Weights of a small GPT-style language model, trained from scratch on English Wikipedia.
Architecture: RMSNorm before each block, rotary positions, no biases in attention or MLP, untied embeddings.
Each number is 200 + 30 x the weight over its row's rms, rounded and kept within 0 to 999. Layers, rows and columns count from 0. The size before them is the row's rms in percent of the matrix's.

# o: layer 6 attention output (transposed), 384x384, rms 0.0411, rows 364-383, columns 256-383
# v: layer 6 attention value, 384x384, rms 0.0443, rows 365-383, columns 256-383
# gate: layer 6 MLP gate, 1024x384, rms 0.0409, rows 0-4, columns 256-383
# up: layer 6 MLP up, 1024x384, rms 0.041, rows 0-4, columns 256-383
# down: layer 6 MLP down (transposed), 1024x384, rms 0.0355, rows 0-4, columns 256-383
o364,092,187,239,192,188,195,191,240,205,178,221,184,255,180,135,197,198,175,235,195,218,201,200,232,186,222,199,193,260,147,161,231,143,131,148,180,208,189,206,181,192,201,186,229,234,234,188,185,200,221,200,242,255,161,223,216,230,145,233,200,209,205,166,184,193,203,191,202,260,204,171,182,209,228,186,212,196,152,240,185,246,233,221,222,183,210,207,189,223,210,189,197,195,193,187,162,224,209,207,210,153,188,189,231,218,187,234,213,203,216,187,160,146,260,254,206,160,214,152,205,164,227,234,185,195,192,274,180,225
v365,088,181,221,147,196,229,217,196,245,226,236,255,203,193,203,246,194,158,196,209,208,181,209,228,204,200,142,212,176,215,210,149,238,197,208,233,165,166,163,180,165,152,195,219,173,248,216,163,194,174,191,233,243,213,187,187,214,170,178,154,165,154,213,215,165,203,171,194,295,190,193,220,237,219,202,271,223,160,213,237,225,187,224,176,235,208,209,200,191,257,154,186,261,188,198,213,202,262,190,235,183,205,148,216,192,175,224,198,230,121,204,195,195,212,257,207,202,230,199,211,165,181,181,189,226,158,221,162,216
o365,094,213,208,192,194,192,241,178,276,179,231,177,241,173,201,255,215,217,191,235,168,243,231,173,217,258,220,182,232,228,167,254,189,208,207,149,163,203,138,208,164,184,228,194,205,232,249,182,151,212,229,224,185,214,197,207,238,252,215,180,193,231,190,203,190,170,213,234,226,177,229,196,160,237,198,175,262,188,206,141,243,236,205,212,241,199,235,197,255,173,220,182,176,177,165,218,210,182,175,213,206,197,216,196,195,193,190,177,154,231,263,178,224,187,224,166,193,252,159,179,195,207,222,150,179,213,221,237,172
v366,081,200,175,151,179,131,220,214,191,207,237,170,220,186,180,229,206,229,195,246,213,216,261,192,208,202,243,208,282,202,220,157,180,224,276,204,210,206,204,173,180,247,217,181,225,191,219,166,228,197,210,260,194,119,203,235,196,207,190,198,217,155,143,210,208,210,204,150,190,187,184,220,203,228,264,170,211,212,168,235,177,216,194,259,167,208,217,205,237,242,204,186,199,246,243,196,203,187,184,172,195,195,200,192,169,239,196,211,207,105,188,202,223,237,235,206,225,187,196,224,193,185,167,195,235,221,213,226,206
o366,086,210,152,203,180,230,230,234,249,225,232,156,183,173,137,226,201,223,184,166,253,259,189,243,232,188,186,212,254,179,191,168,230,169,196,199,175,170,188,222,168,208,206,223,192,205,244,187,218,223,156,195,178,242,186,208,195,226,200,234,206,238,154,226,194,193,237,219,206,165,185,185,167,215,198,199,191,181,197,235,222,244,176,206,158,202,175,171,202,234,157,277,255,157,179,216,177,200,200,187,158,181,214,254,249,202,202,185,187,201,205,224,195,219,206,133,219,228,187,231,173,244,216,202,186,172,227,217,153
v367,076,206,237,220,144,233,207,218,176,203,214,208,201,234,187,168,171,164,233,145,203,150,184,208,213,202,217,180,151,155,204,226,158,177,214,174,216,250,187,203,201,212,192,199,233,141,205,241,206,181,193,201,210,158,198,180,171,239,221,200,169,224,248,242,188,218,176,236,210,220,199,217,177,173,193,150,181,176,217,177,215,219,265,214,204,163,193,149,181,211,179,223,180,156,145,127,208,164,174,216,233,180,213,185,201,200,165,181,236,204,181,189,202,184,185,232,197,168,201,158,190,248,172,190,177,201,241,240,169
o367,082,211,160,167,203,167,195,186,158,214,172,138,232,206,222,191,223,263,219,216,199,173,239,215,187,216,226,220,164,226,234,226,237,208,206,212,246,196,192,192,199,271,213,194,152,189,183,213,216,123,175,177,184,214,187,226,263,174,212,153,206,180,202,195,181,215,176,153,195,219,201,237,229,213,181,237,243,233,129,180,168,184,153,191,137,141,197,240,166,211,193,190,245,225,247,241,224,199,181,169,268,205,198,177,206,196,231,203,153,205,193,185,187,199,179,253,229,150,216,182,258,162,223,175,214,193,151,180,192
v368,082,267,168,248,198,177,187,199,178,163,157,162,180,233,179,131,167,206,194,187,207,216,245,186,224,241,164,208,190,180,202,203,230,201,216,155,239,238,191,222,187,214,206,171,257,208,217,238,196,183,193,203,266,193,184,199,191,209,220,202,186,205,145,225,241,190,202,218,240,241,211,220,156,171,255,157,200,165,202,159,187,237,172,186,192,186,211,147,228,170,193,204,203,218,201,174,220,175,255,186,203,194,199,200,183,204,258,192,162,213,169,191,229,204,217,153,210,181,240,229,193,204,180,185,198,249,248,213,187
o368,086,228,206,180,195,156,208,205,175,197,157,210,218,170,206,165,195,227,165,202,187,157,193,204,243,167,196,199,202,208,232,151,227,201,171,222,194,178,184,159,167,242,191,186,200,193,183,226,213,134,147,185,136,237,102,164,190,188,176,186,176,219,220,200,199,158,161,180,178,182,125,170,229,221,161,207,219,239,183,212,217,168,152,192,141,179,170,226,192,236,205,175,233,177,269,227,210,207,166,184,212,170,201,198,226,167,163,216,183,147,218,213,156,214,168,263,215,163,224,194,266,203,196,227,229,196,166,236,179
v369,082,195,192,159,129,213,182,202,208,216,220,178,229,159,194,213,190,172,208,176,181,179,203,179,185,213,221,225,226,173,195,168,118,248,212,200,246,202,237,226,178,201,207,202,204,216,271,209,144,192,229,185,130,209,184,142,195,174,234,235,161,215,313,222,158,167,168,240,166,225,272,187,203,197,217,205,211,209,228,229,227,206,216,219,162,240,172,164,249,229,172,234,184,190,219,143,220,200,195,163,197,186,168,166,134,156,186,228,191,264,173,184,214,185,174,176,215,177,156,210,202,220,222,205,186,167,196,204,199
o369,084,199,160,214,236,191,170,266,191,190,177,134,170,219,139,220,189,177,186,166,188,218,171,209,161,162,197,232,173,184,186,220,250,222,168,215,192,157,222,200,250,235,176,173,209,211,152,195,263,181,194,164,209,187,274,161,234,183,238,176,221,221,201,261,190,217,241,179,185,229,146,205,180,169,202,243,198,267,210,209,194,226,174,171,167,160,207,214,180,186,197,228,220,177,237,206,190,222,172,180,196,168,186,261,190,182,207,208,208,203,172,179,198,237,199,153,148,170,171,213,189,223,189,202,206,167,177,171,183
v370,092,157,190,209,211,165,157,183,235,187,239,195,177,198,255,180,171,194,174,191,126,200,213,215,224,174,186,217,176,210,169,219,185,191,238,192,199,250,191,206,227,210,208,182,185,185,186,184,228,249,222,168,185,196,207,224,221,170,191,239,170,160,186,173,244,228,162,190,204,202,214,185,215,241,149,184,226,226,167,233,234,234,251,220,164,171,219,229,199,187,156,206,187,228,194,177,170,230,233,195,159,175,209,193,139,212,180,186,191,219,243,244,162,199,256,170,193,193,176,197,191,203,226,218,129,159,170,107,190
o370,094,221,184,224,201,224,129,258,224,264,158,177,180,224,198,223,229,188,210,94,210,189,207,177,193,253,152,201,166,152,161,213,191,248,196,215,249,205,193,253,277,213,194,221,214,200,169,195,224,204,179,165,262,191,222,206,207,215,202,208,228,143,209,177,168,190,247,181,164,198,239,186,193,127,225,215,161,200,178,152,246,181,189,206,219,199,162,224,171,168,230,158,198,272,181,176,134,128,223,188,266,217,191,228,202,218,240,213,210,260,132,222,236,214,197,183,147,179,247,208,233,141,213,197,232,175,189,184,146
v371,086,211,211,202,181,232,160,212,180,239,202,160,188,175,170,166,187,166,220,221,163,158,191,197,184,202,202,227,139,167,198,223,194,196,250,202,151,174,181,198,178,201,166,210,170,186,217,176,228,131,187,228,144,183,205,168,165,164,226,227,224,135,202,221,192,157,214,233,194,211,211,182,164,170,152,194,140,209,176,208,219,238,205,215,181,236,173,163,233,217,174,225,211,250,197,197,183,212,176,212,216,258,197,187,232,202,192,248,209,194,200,194,239,238,208,198,172,175,157,241,186,183,200,190,192,200,283,191,193
o371,087,203,147,207,250,179,223,238,207,177,186,116,255,207,115,249,142,222,234,224,209,218,196,224,161,206,214,152,223,151,246,267,232,224,121,155,216,136,211,192,211,147,224,166,176,194,187,152,188,209,162,225,200,198,219,194,181,202,214,197,145,217,180,207,159,146,231,221,201,220,155,176,235,200,172,194,236,235,184,164,213,212,176,207,187,180,173,174,255,232,208,273,148,220,221,198,243,157,170,227,146,195,255,229,205,194,184,184,174,185,200,172,223,160,241,147,219,211,222,188,212,203,235,190,188,156,200,210,151
v372,079,195,171,271,195,163,169,215,203,196,186,183,192,204,198,189,234,189,180,149,231,205,131,203,251,197,155,190,192,221,207,214,211,202,168,158,187,182,214,166,214,163,216,205,207,197,227,168,180,209,194,197,255,168,164,210,238,207,157,191,160,222,169,190,223,241,186,155,207,207,153,201,165,200,274,202,228,201,246,197,189,193,136,201,231,201,234,196,150,121,196,206,220,234,196,176,217,201,223,208,167,183,210,244,218,179,220,145,153,186,180,255,178,199,235,191,159,147,234,203,180,166,175,210,217,244,210,243,192
o372,085,216,270,164,178,219,228,157,189,191,187,238,205,168,202,162,243,193,181,136,219,173,218,199,254,205,226,212,227,195,219,171,171,205,205,228,190,266,197,203,182,211,210,203,209,202,180,193,213,178,206,192,171,227,151,207,172,165,198,189,178,180,215,204,198,204,176,202,177,224,190,179,195,183,175,165,227,185,216,226,184,174,219,215,154,168,197,188,170,217,192,121,211,186,188,203,173,184,213,199,261,178,173,168,211,156,245,194,194,156,209,205,158,217,196,298,169,209,224,205,218,193,182,181,243,255,192,190,194
v373,092,247,256,187,224,218,212,187,203,190,150,205,143,169,150,173,178,210,174,205,181,185,188,191,254,187,235,180,170,195,230,232,181,188,212,242,175,225,197,169,175,174,177,178,171,227,154,205,223,135,206,199,199,165,187,185,188,204,223,216,211,202,133,231,201,218,274,203,201,249,194,221,181,154,200,160,178,226,155,226,179,224,189,220,188,231,190,162,219,209,229,226,184,242,203,207,204,181,230,188,226,209,194,199,241,180,183,229,168,174,141,218,224,259,108,166,223,265,289,180,200,165,156,156,246,205,245,163,202
o373,095,166,179,256,192,151,214,209,172,250,231,176,227,231,214,215,171,225,178,216,201,220,188,197,146,218,153,220,225,203,223,215,223,236,161,224,182,132,211,182,225,215,199,172,137,160,198,215,207,165,175,233,172,218,201,181,164,229,194,188,184,214,156,194,159,136,189,208,182,240,161,181,186,221,197,206,211,254,190,154,168,224,149,195,252,187,146,219,256,241,222,236,211,191,204,212,182,197,189,220,174,215,195,218,227,162,155,186,209,174,220,186,248,170,179,117,267,218,180,173,183,199,240,222,189,149,160,226,161
v374,074,225,177,235,174,220,187,176,213,193,233,213,231,192,175,217,185,173,216,207,252,190,206,193,241,193,183,206,189,162,212,157,146,223,242,188,252,215,207,230,202,178,200,230,202,264,194,182,189,185,174,223,283,191,154,163,202,221,229,198,173,179,161,220,164,237,174,255,250,204,165,244,205,172,259,138,200,171,149,205,235,188,179,202,200,149,191,172,233,221,181,223,149,171,204,152,220,181,227,228,178,160,151,187,150,227,239,175,206,207,227,191,223,196,262,170,159,185,205,217,162,258,208,184,217,200,93,213,154
o374,076,211,174,173,187,184,164,213,207,235,196,196,209,207,202,183,249,207,186,149,205,170,206,225,236,232,212,248,189,221,184,130,258,220,158,232,212,197,197,230,204,280,169,208,178,186,229,231,185,140,161,122,162,216,134,208,238,179,159,136,208,159,182,234,199,170,202,162,128,203,202,203,201,198,225,178,202,242,189,208,187,213,217,202,165,144,187,237,151,215,194,170,263,202,225,228,221,213,170,179,198,209,199,276,207,186,170,178,189,197,210,184,183,228,181,238,199,176,225,190,227,180,210,193,235,196,180,195,205
v375,094,142,298,166,235,198,196,242,104,237,220,192,225,192,226,200,198,168,170,212,191,192,184,163,162,218,181,252,228,224,242,198,178,194,229,189,176,171,190,192,213,164,196,233,227,191,256,249,181,160,211,205,211,205,230,204,189,246,194,239,214,134,219,192,196,220,178,188,159,215,142,209,219,206,208,217,162,169,216,196,166,184,230,205,209,236,230,219,136,172,222,193,209,182,187,214,190,226,171,211,213,224,194,170,238,201,166,230,225,236,211,147,244,183,210,271,183,201,164,168,209,176,153,192,200,245,195,205,203
o375,096,204,223,235,216,206,223,163,203,120,219,157,187,201,126,232,187,257,249,253,253,213,198,222,210,226,259,189,184,178,232,228,235,206,201,152,252,226,261,206,191,189,177,201,204,230,191,165,175,227,226,188,175,173,227,177,225,200,208,202,233,154,217,215,244,246,216,226,244,187,248,217,195,213,168,157,216,184,208,227,186,190,235,234,218,239,210,156,240,185,178,214,177,202,199,171,261,231,175,141,216,199,248,165,185,210,254,206,176,210,180,257,147,165,174,159,260,158,212,236,197,206,244,180,183,203,198,184,244
v376,087,190,291,212,226,159,214,205,135,195,235,228,182,211,253,132,173,180,162,158,151,223,189,189,205,233,174,215,225,197,178,184,178,186,229,231,234,203,214,197,196,178,157,208,215,224,148,195,207,227,194,183,242,178,255,211,203,190,178,187,238,178,140,236,239,243,218,183,183,194,173,196,232,195,243,156,165,227,182,215,192,234,186,161,193,193,187,239,204,129,170,179,208,202,180,219,192,191,190,218,198,225,211,171,177,239,187,182,205,158,171,216,154,237,203,159,158,243,186,150,187,226,179,243,185,193,145,159,181
o376,094,193,204,254,182,239,184,172,251,240,213,205,175,261,235,200,255,222,176,172,260,181,244,174,256,199,196,225,171,237,191,176,153,187,199,215,214,240,210,258,243,201,201,276,174,198,249,213,139,217,191,203,227,207,226,249,231,216,169,206,271,125,171,196,211,181,206,200,207,223,264,227,182,204,241,171,192,199,257,188,219,232,155,163,264,210,205,219,221,181,204,202,197,240,184,213,183,241,221,160,210,207,193,189,224,222,180,204,225,206,197,264,213,209,174,151,225,223,255,167,157,228,229,190,164,235,212,178,243
v377,085,181,235,173,146,217,217,195,167,203,188,186,225,195,165,153,230,244,227,196,234,193,258,165,222,198,213,231,188,169,193,227,216,193,220,196,265,197,167,231,200,213,214,212,217,176,202,216,185,118,181,192,200,151,243,216,189,230,221,173,193,178,254,157,158,208,243,164,216,187,206,265,157,191,245,147,204,173,177,172,162,249,196,225,212,241,151,210,204,212,192,181,211,210,193,197,189,183,237,193,238,222,150,147,155,238,209,179,236,195,118,190,228,243,193,196,190,211,216,221,190,273,196,186,216,231,229,212,226
o377,088,222,199,217,200,227,200,143,209,165,153,189,201,190,208,208,228,209,199,203,194,200,200,223,218,148,172,183,193,250,215,176,195,208,162,158,229,229,190,208,122,195,168,208,177,217,221,164,225,190,234,219,175,201,203,210,206,167,124,180,249,170,173,201,223,184,135,203,252,231,201,201,180,302,207,191,186,175,153,224,198,215,182,228,191,195,202,212,206,188,169,227,241,191,251,208,174,257,189,150,194,186,234,212,232,199,232,224,221,171,216,211,219,200,193,171,252,180,216,175,268,184,204,210,166,219,176,184,240
v378,072,249,194,226,175,256,190,152,147,223,260,190,220,188,168,156,122,171,203,196,196,218,242,229,200,160,199,196,198,176,194,177,201,217,211,205,181,172,216,186,164,203,158,202,243,219,215,184,194,181,158,217,238,165,237,163,221,192,209,169,196,203,158,213,231,182,189,165,167,152,248,215,253,205,203,211,215,180,161,213,264,202,178,248,174,204,202,170,270,188,157,189,200,181,274,169,258,191,192,190,198,179,164,232,169,170,197,229,173,187,223,199,186,181,208,130,243,178,207,246,179,210,184,232,231,158,180,230,225
o378,078,161,122,204,210,195,204,247,262,223,214,185,153,239,190,234,207,193,162,185,206,234,184,209,179,154,174,221,254,229,165,200,258,189,189,233,170,155,172,187,196,203,220,189,201,176,235,214,212,221,173,190,179,214,228,196,158,244,198,189,160,264,204,263,175,173,200,198,196,201,161,159,190,211,213,199,169,244,240,208,201,203,183,155,188,176,196,170,181,220,214,268,200,175,207,229,159,186,198,235,119,197,210,240,204,211,138,171,226,178,213,191,231,183,203,153,168,247,221,185,201,241,172,189,162,169,229,246,164
v379,079,187,176,181,207,197,161,172,212,209,240,226,289,180,207,179,166,159,224,229,168,197,202,204,156,201,211,174,184,183,195,206,152,260,248,193,170,242,224,190,183,223,192,194,234,173,183,161,219,175,174,232,243,215,233,190,206,212,183,208,188,199,211,230,165,144,124,243,197,186,265,160,249,182,175,213,231,176,172,250,237,213,177,197,198,215,243,196,246,213,160,205,197,173,248,179,208,245,225,244,124,186,202,168,149,190,214,229,240,215,155,202,173,234,306,133,219,174,205,196,172,240,165,200,177,182,170,168,201
o379,082,215,155,217,206,194,209,271,230,232,212,149,166,216,159,213,191,244,186,147,207,211,202,231,233,182,210,217,218,189,140,209,249,196,181,208,222,141,212,230,207,248,192,207,220,187,228,204,167,205,180,146,233,208,220,191,224,212,237,187,197,184,197,280,167,218,185,190,187,189,155,186,217,166,208,226,213,247,239,177,178,220,155,168,187,160,186,186,208,185,202,231,235,187,214,241,196,182,170,187,222,142,179,287,184,168,161,189,185,224,164,178,194,198,185,159,170,203,240,197,248,207,178,208,204,166,216,221,147
v380,077,250,139,248,209,172,189,215,171,202,259,205,199,171,175,173,122,195,216,228,145,240,257,157,195,225,201,202,225,204,218,191,207,180,201,142,182,195,212,194,190,202,182,228,203,224,256,165,164,226,212,190,231,179,184,155,196,188,192,195,157,247,131,211,185,252,153,208,172,170,227,206,219,179,218,259,196,205,220,169,220,198,217,257,170,211,230,213,265,153,194,225,205,225,248,216,201,234,224,182,161,206,182,238,205,197,230,209,168,156,222,178,156,206,203,165,236,154,181,255,180,179,216,208,205,240,189,219,216
o380,080,186,169,238,188,187,188,238,263,194,193,171,171,241,174,237,206,188,150,154,215,245,185,187,205,161,158,194,257,186,165,171,258,178,191,247,200,176,164,185,224,227,158,173,241,221,188,200,189,240,149,171,136,250,228,194,133,222,217,216,173,238,258,242,216,179,208,221,205,152,147,162,191,199,218,189,169,217,220,230,203,181,236,125,207,221,193,158,169,211,211,227,174,191,192,209,152,150,165,203,172,173,231,212,222,221,155,202,205,194,192,237,210,213,223,143,159,218,202,239,217,264,200,201,180,174,247,234,191
v381,088,190,198,234,240,182,192,195,242,209,172,216,161,213,203,263,152,168,180,171,220,229,184,188,112,197,133,175,183,198,186,194,214,209,128,242,147,158,165,179,195,217,215,181,221,279,230,182,221,213,232,199,199,229,162,190,171,178,186,239,160,194,173,179,224,174,207,249,179,264,178,179,204,222,150,231,244,186,243,253,244,209,242,202,230,192,259,181,217,189,188,219,217,136,179,160,177,217,161,209,154,193,154,243,200,201,185,151,182,190,239,162,210,178,138,190,188,198,205,211,198,127,186,147,194,227,181,154,201
o381,090,195,227,215,226,222,233,232,147,192,236,282,192,169,202,212,203,169,188,183,207,177,212,182,182,233,196,166,227,182,226,227,178,214,198,208,208,283,187,212,243,223,170,201,199,166,204,163,165,175,223,165,137,202,176,206,229,139,159,172,149,219,168,151,209,229,237,197,171,230,234,190,187,164,170,169,240,203,181,104,213,197,220,232,206,213,202,233,213,180,184,141,176,239,118,144,174,200,234,195,230,179,185,165,194,208,187,180,141,216,250,170,218,193,189,206,177,218,198,199,186,175,184,157,239,238,199,215,218
v382,092,208,165,190,203,204,200,172,267,212,175,192,203,221,197,192,204,150,211,155,191,206,166,217,252,200,195,172,227,236,160,226,188,232,160,188,184,161,181,181,191,232,211,204,180,229,169,178,221,183,221,172,227,218,212,127,188,210,190,236,150,191,241,206,265,198,204,209,240,218,191,136,165,238,224,211,189,209,243,179,160,209,227,144,193,217,183,220,219,251,172,226,221,234,173,230,190,192,157,214,160,190,248,227,161,190,174,215,186,184,184,239,128,209,190,228,189,277,164,214,180,207,221,217,197,136,212,182,215
o382,092,251,157,158,215,149,164,239,190,237,211,162,211,205,231,229,186,192,194,237,142,208,219,186,162,230,181,186,205,182,165,232,201,209,222,234,155,232,122,208,256,117,237,177,184,259,142,188,230,177,189,199,191,207,218,221,216,226,217,222,213,253,213,265,208,202,213,150,199,214,216,219,189,174,225,263,245,277,165,209,165,234,148,115,221,186,253,214,183,176,240,217,204,170,241,223,167,169,177,196,235,175,170,236,201,186,170,161,164,227,258,207,256,214,201,215,153,250,144,161,136,252,262,239,198,209,194,180,204
v383,091,204,147,217,183,190,169,185,281,221,178,213,217,232,230,183,153,163,220,178,168,199,227,189,190,214,214,192,218,232,200,226,211,200,158,192,173,164,211,216,226,154,199,182,204,143,159,219,223,216,204,182,187,245,185,190,236,157,165,206,169,272,183,123,207,182,135,189,215,151,206,182,203,242,204,252,250,182,230,170,237,214,260,234,176,240,216,223,198,175,109,213,191,235,163,193,200,228,182,200,132,184,182,236,205,187,209,198,201,260,164,185,175,157,259,202,211,150,105,288,203,176,218,242,144,184,190,216,209
o383,089,176,199,165,244,187,197,235,173,204,147,155,214,201,204,181,215,170,159,241,152,218,235,179,245,191,208,146,222,145,152,214,210,185,213,208,271,278,196,181,209,204,226,205,245,285,153,221,195,210,228,209,165,183,212,230,193,211,209,213,242,230,258,215,205,203,210,188,225,201,170,184,219,185,209,246,233,222,149,187,236,155,252,143,216,186,235,181,181,183,217,161,166,220,185,182,170,133,186,195,222,220,223,210,185,220,227,172,141,233,200,239,154,216,216,252,146,203,201,131,251,212,214,200,188,208,232,166,242
gate0,096,184,189,179,231,227,237,192,234,198,142,222,171,210,222,180,185,165,177,198,217,222,212,258,182,184,245,189,189,197,197,222,163,190,189,226,171,187,193,146,187,188,195,239,206,246,205,197,150,240,213,162,211,226,162,202,227,234,196,205,181,200,161,161,225,176,135,202,180,217,196,156,255,175,148,197,160,156,195,183,170,201,234,204,160,158,195,276,227,242,158,268,249,180,133,204,198,178,193,191,209,199,220,217,229,199,202,182,224,220,224,179,230,172,162,214,207,234,170,257,195,133,155,150,201,163,247,235,189
up0,093,177,146,213,220,228,164,249,252,197,173,220,190,199,200,221,280,203,188,184,215,177,211,177,187,234,224,210,184,236,178,215,239,209,220,233,225,210,230,188,195,218,229,156,179,194,193,170,223,190,186,206,234,207,144,190,246,192,212,239,237,198,216,173,195,227,193,167,162,184,214,219,240,190,194,149,169,194,174,217,259,167,245,163,181,161,263,202,177,221,145,226,198,188,186,217,195,199,233,227,201,253,211,163,213,221,217,232,237,164,180,222,249,149,229,180,201,219,167,187,217,180,143,210,156,213,194,171,167
down0,090,204,249,175,192,156,242,164,169,162,210,194,249,197,201,185,141,208,223,205,179,230,168,195,224,182,186,197,226,165,232,172,148,192,193,183,195,177,194,214,201,175,191,206,180,213,194,237,178,236,210,222,162,184,243,197,161,203,201,176,161,207,170,199,185,152,192,223,231,221,195,218,143,204,227,224,269,243,205,187,149,184,135,197,207,242,135,204,221,142,239,221,150,218,210,193,192,218,197,193,231,157,182,218,188,199,192,223,182,210,200,182,155,240,193,184,195,139,211,189,200,213,267,209,220,187,182,196,170
gate1,103,145,204,222,193,192,192,145,186,188,200,178,209,159,178,226,168,168,210,183,148,222,210,153,203,231,147,241,205,226,195,211,238,198,244,214,207,196,193,224,156,211,192,185,170,226,218,206,170,149,169,176,170,226,150,190,202,134,178,174,202,183,219,238,164,222,161,177,232,169,197,199,211,241,135,163,196,215,143,190,237,191,166,189,191,189,177,203,262,148,202,228,196,234,169,167,190,211,213,191,230,151,209,259,164,204,193,198,137,217,175,215,174,217,174,188,170,186,185,212,217,256,196,195,148,259,160,175,209
up1,100,119,184,160,196,199,236,179,222,155,179,185,183,209,166,233,186,198,207,249,199,165,266,234,135,211,224,238,231,224,223,272,163,217,204,194,217,213,205,155,191,243,197,211,171,164,197,160,168,227,157,254,158,238,206,205,235,177,231,186,161,163,220,200,142,205,220,166,177,151,285,186,190,213,199,203,202,199,198,145,213,170,202,226,168,176,165,210,179,165,194,192,131,160,139,170,210,147,224,209,225,180,192,209,128,253,212,168,249,166,234,241,197,109,220,219,204,217,192,219,189,231,210,206,242,166,209,180,198
down1,107,178,197,251,170,211,214,208,233,212,223,154,223,204,200,153,241,253,196,230,201,206,205,177,193,217,227,222,150,220,169,255,270,178,182,200,188,144,199,179,169,214,177,204,216,189,192,250,226,174,244,141,200,186,175,208,209,217,177,263,212,194,177,220,198,232,182,197,199,199,232,197,219,214,179,165,238,250,178,240,214,188,250,219,189,170,218,239,217,219,160,221,196,238,234,245,230,236,218,170,156,181,199,223,172,238,203,200,217,229,170,204,171,246,205,223,199,169,197,211,202,163,206,215,167,220,190,147,210
gate2,096,256,219,189,227,149,235,184,217,218,195,135,210,166,199,172,171,183,178,175,217,188,241,179,247,209,211,234,164,147,267,160,226,168,231,182,203,220,227,140,197,169,233,205,151,210,199,185,190,175,213,235,193,236,195,227,184,204,194,193,198,259,168,224,236,241,170,207,199,138,210,216,163,166,254,226,251,195,204,224,222,157,168,183,191,198,180,191,210,212,237,236,197,187,223,213,230,217,171,233,220,205,207,213,280,154,169,189,196,160,158,176,198,146,175,226,205,193,179,158,190,206,168,203,185,216,190,229,223
up2,093,141,248,187,219,178,195,201,216,251,154,197,216,161,225,197,159,195,218,231,164,181,201,243,217,235,188,164,197,182,186,131,265,198,172,247,191,198,152,183,201,135,238,153,179,193,177,149,246,190,193,233,203,186,200,202,212,233,175,247,228,196,206,208,257,197,185,150,251,238,143,171,214,195,255,169,156,187,192,238,235,203,182,160,194,228,207,224,133,178,194,158,179,248,174,173,194,205,171,236,193,229,231,186,224,187,212,186,235,216,152,175,184,183,199,176,254,226,221,187,194,224,196,268,157,132,208,143,199
down2,096,221,175,203,207,224,199,181,178,143,253,150,204,229,147,203,213,155,149,140,173,233,214,144,179,197,223,223,189,245,175,170,198,149,191,177,240,205,256,188,192,262,200,191,206,171,197,249,125,202,234,160,197,161,198,219,160,195,213,180,213,242,160,186,138,230,217,248,164,116,260,216,172,181,177,264,255,221,227,154,172,189,235,191,198,167,186,214,127,205,234,248,243,164,222,173,189,202,183,191,234,232,144,149,236,243,181,188,187,263,243,221,225,180,188,234,176,179,205,216,207,186,214,188,235,196,169,248,166
gate3,098,163,217,217,212,154,213,181,190,240,259,181,214,173,207,114,212,246,220,217,202,200,205,180,214,184,245,239,136,170,182,196,196,181,231,229,148,219,207,246,213,203,229,194,220,181,242,249,175,158,189,162,203,192,182,179,106,180,167,209,174,216,208,231,224,205,192,247,236,171,201,211,227,166,212,174,211,186,178,185,197,210,215,201,216,158,201,143,200,208,194,216,197,250,215,242,205,206,198,206,211,205,198,149,201,158,237,202,208,191,201,216,241,222,165,215,230,229,177,165,269,234,208,183,199,199,192,198,224
up3,101,189,211,218,254,149,200,207,203,189,176,208,239,191,184,152,243,198,190,224,201,256,198,149,245,168,288,200,183,106,154,155,190,207,195,225,182,186,222,190,246,172,196,196,208,173,161,256,154,127,194,232,179,195,206,240,144,174,220,145,190,182,164,238,260,202,192,217,220,180,195,220,163,150,187,181,225,179,212,205,162,209,232,208,210,208,209,184,188,200,208,163,188,228,176,213,215,214,192,226,159,215,176,240,163,197,185,186,191,191,225,246,177,185,239,225,169,219,212,224,204,187,169,161,159,199,180,173,183
down3,100,187,223,167,259,212,223,191,202,185,146,225,194,210,190,189,196,170,197,246,225,221,194,208,214,215,163,149,198,209,179,200,178,242,188,193,236,200,212,161,206,196,192,190,239,182,186,207,246,118,210,202,225,153,222,205,205,212,176,174,191,201,193,158,198,197,207,210,190,229,212,208,177,192,199,155,192,196,169,187,166,199,202,210,174,231,216,207,148,237,233,179,168,215,159,205,169,203,187,206,186,223,197,248,199,259,203,169,215,216,163,190,150,182,248,174,173,194,202,205,140,176,155,158,177,230,157,226,140
gate4,088,171,214,229,211,148,215,192,206,162,233,175,240,210,206,214,156,192,201,226,164,150,226,151,216,246,188,188,237,219,204,203,170,156,216,180,264,211,221,204,188,177,178,198,208,177,217,182,181,218,248,204,219,199,223,195,208,174,179,203,193,213,228,201,194,216,198,264,172,180,237,243,189,257,253,174,243,151,201,171,165,267,226,239,178,208,201,177,172,197,205,144,160,234,227,189,219,205,246,184,185,221,169,145,124,258,172,202,233,214,186,262,220,172,227,185,181,229,179,204,229,195,175,197,266,231,196,192,154
up4,087,156,196,208,251,200,196,217,201,153,182,218,215,208,205,209,184,218,203,182,202,233,193,231,163,155,143,243,190,268,195,205,164,136,195,202,247,185,162,190,227,180,169,201,145,162,195,157,183,250,210,181,172,193,225,232,216,151,226,158,218,193,159,206,222,218,166,185,175,197,216,164,192,249,171,205,176,194,262,176,189,198,268,207,201,225,241,214,227,202,189,187,203,174,128,222,208,142,239,239,169,223,200,237,217,216,143,226,266,190,154,155,158,246,217,184,243,204,206,206,168,203,200,217,254,168,243,142,190
down4,085,267,170,194,160,217,214,223,173,240,197,239,198,206,221,220,175,182,233,194,233,174,170,209,206,189,239,210,200,204,141,205,227,227,201,224,180,198,158,216,186,247,218,223,205,189,163,246,215,146,150,186,184,183,230,147,182,226,211,250,212,184,230,172,217,199,230,208,203,214,181,187,238,182,176,219,181,240,167,202,211,165,104,175,252,196,167,225,200,180,241,218,233,188,216,216,170,256,199,206,193,176,223,188,217,179,247,171,118,187,231,199,209,185,168,221,222,193,169,178,166,196,239,240,99,165,163,237,189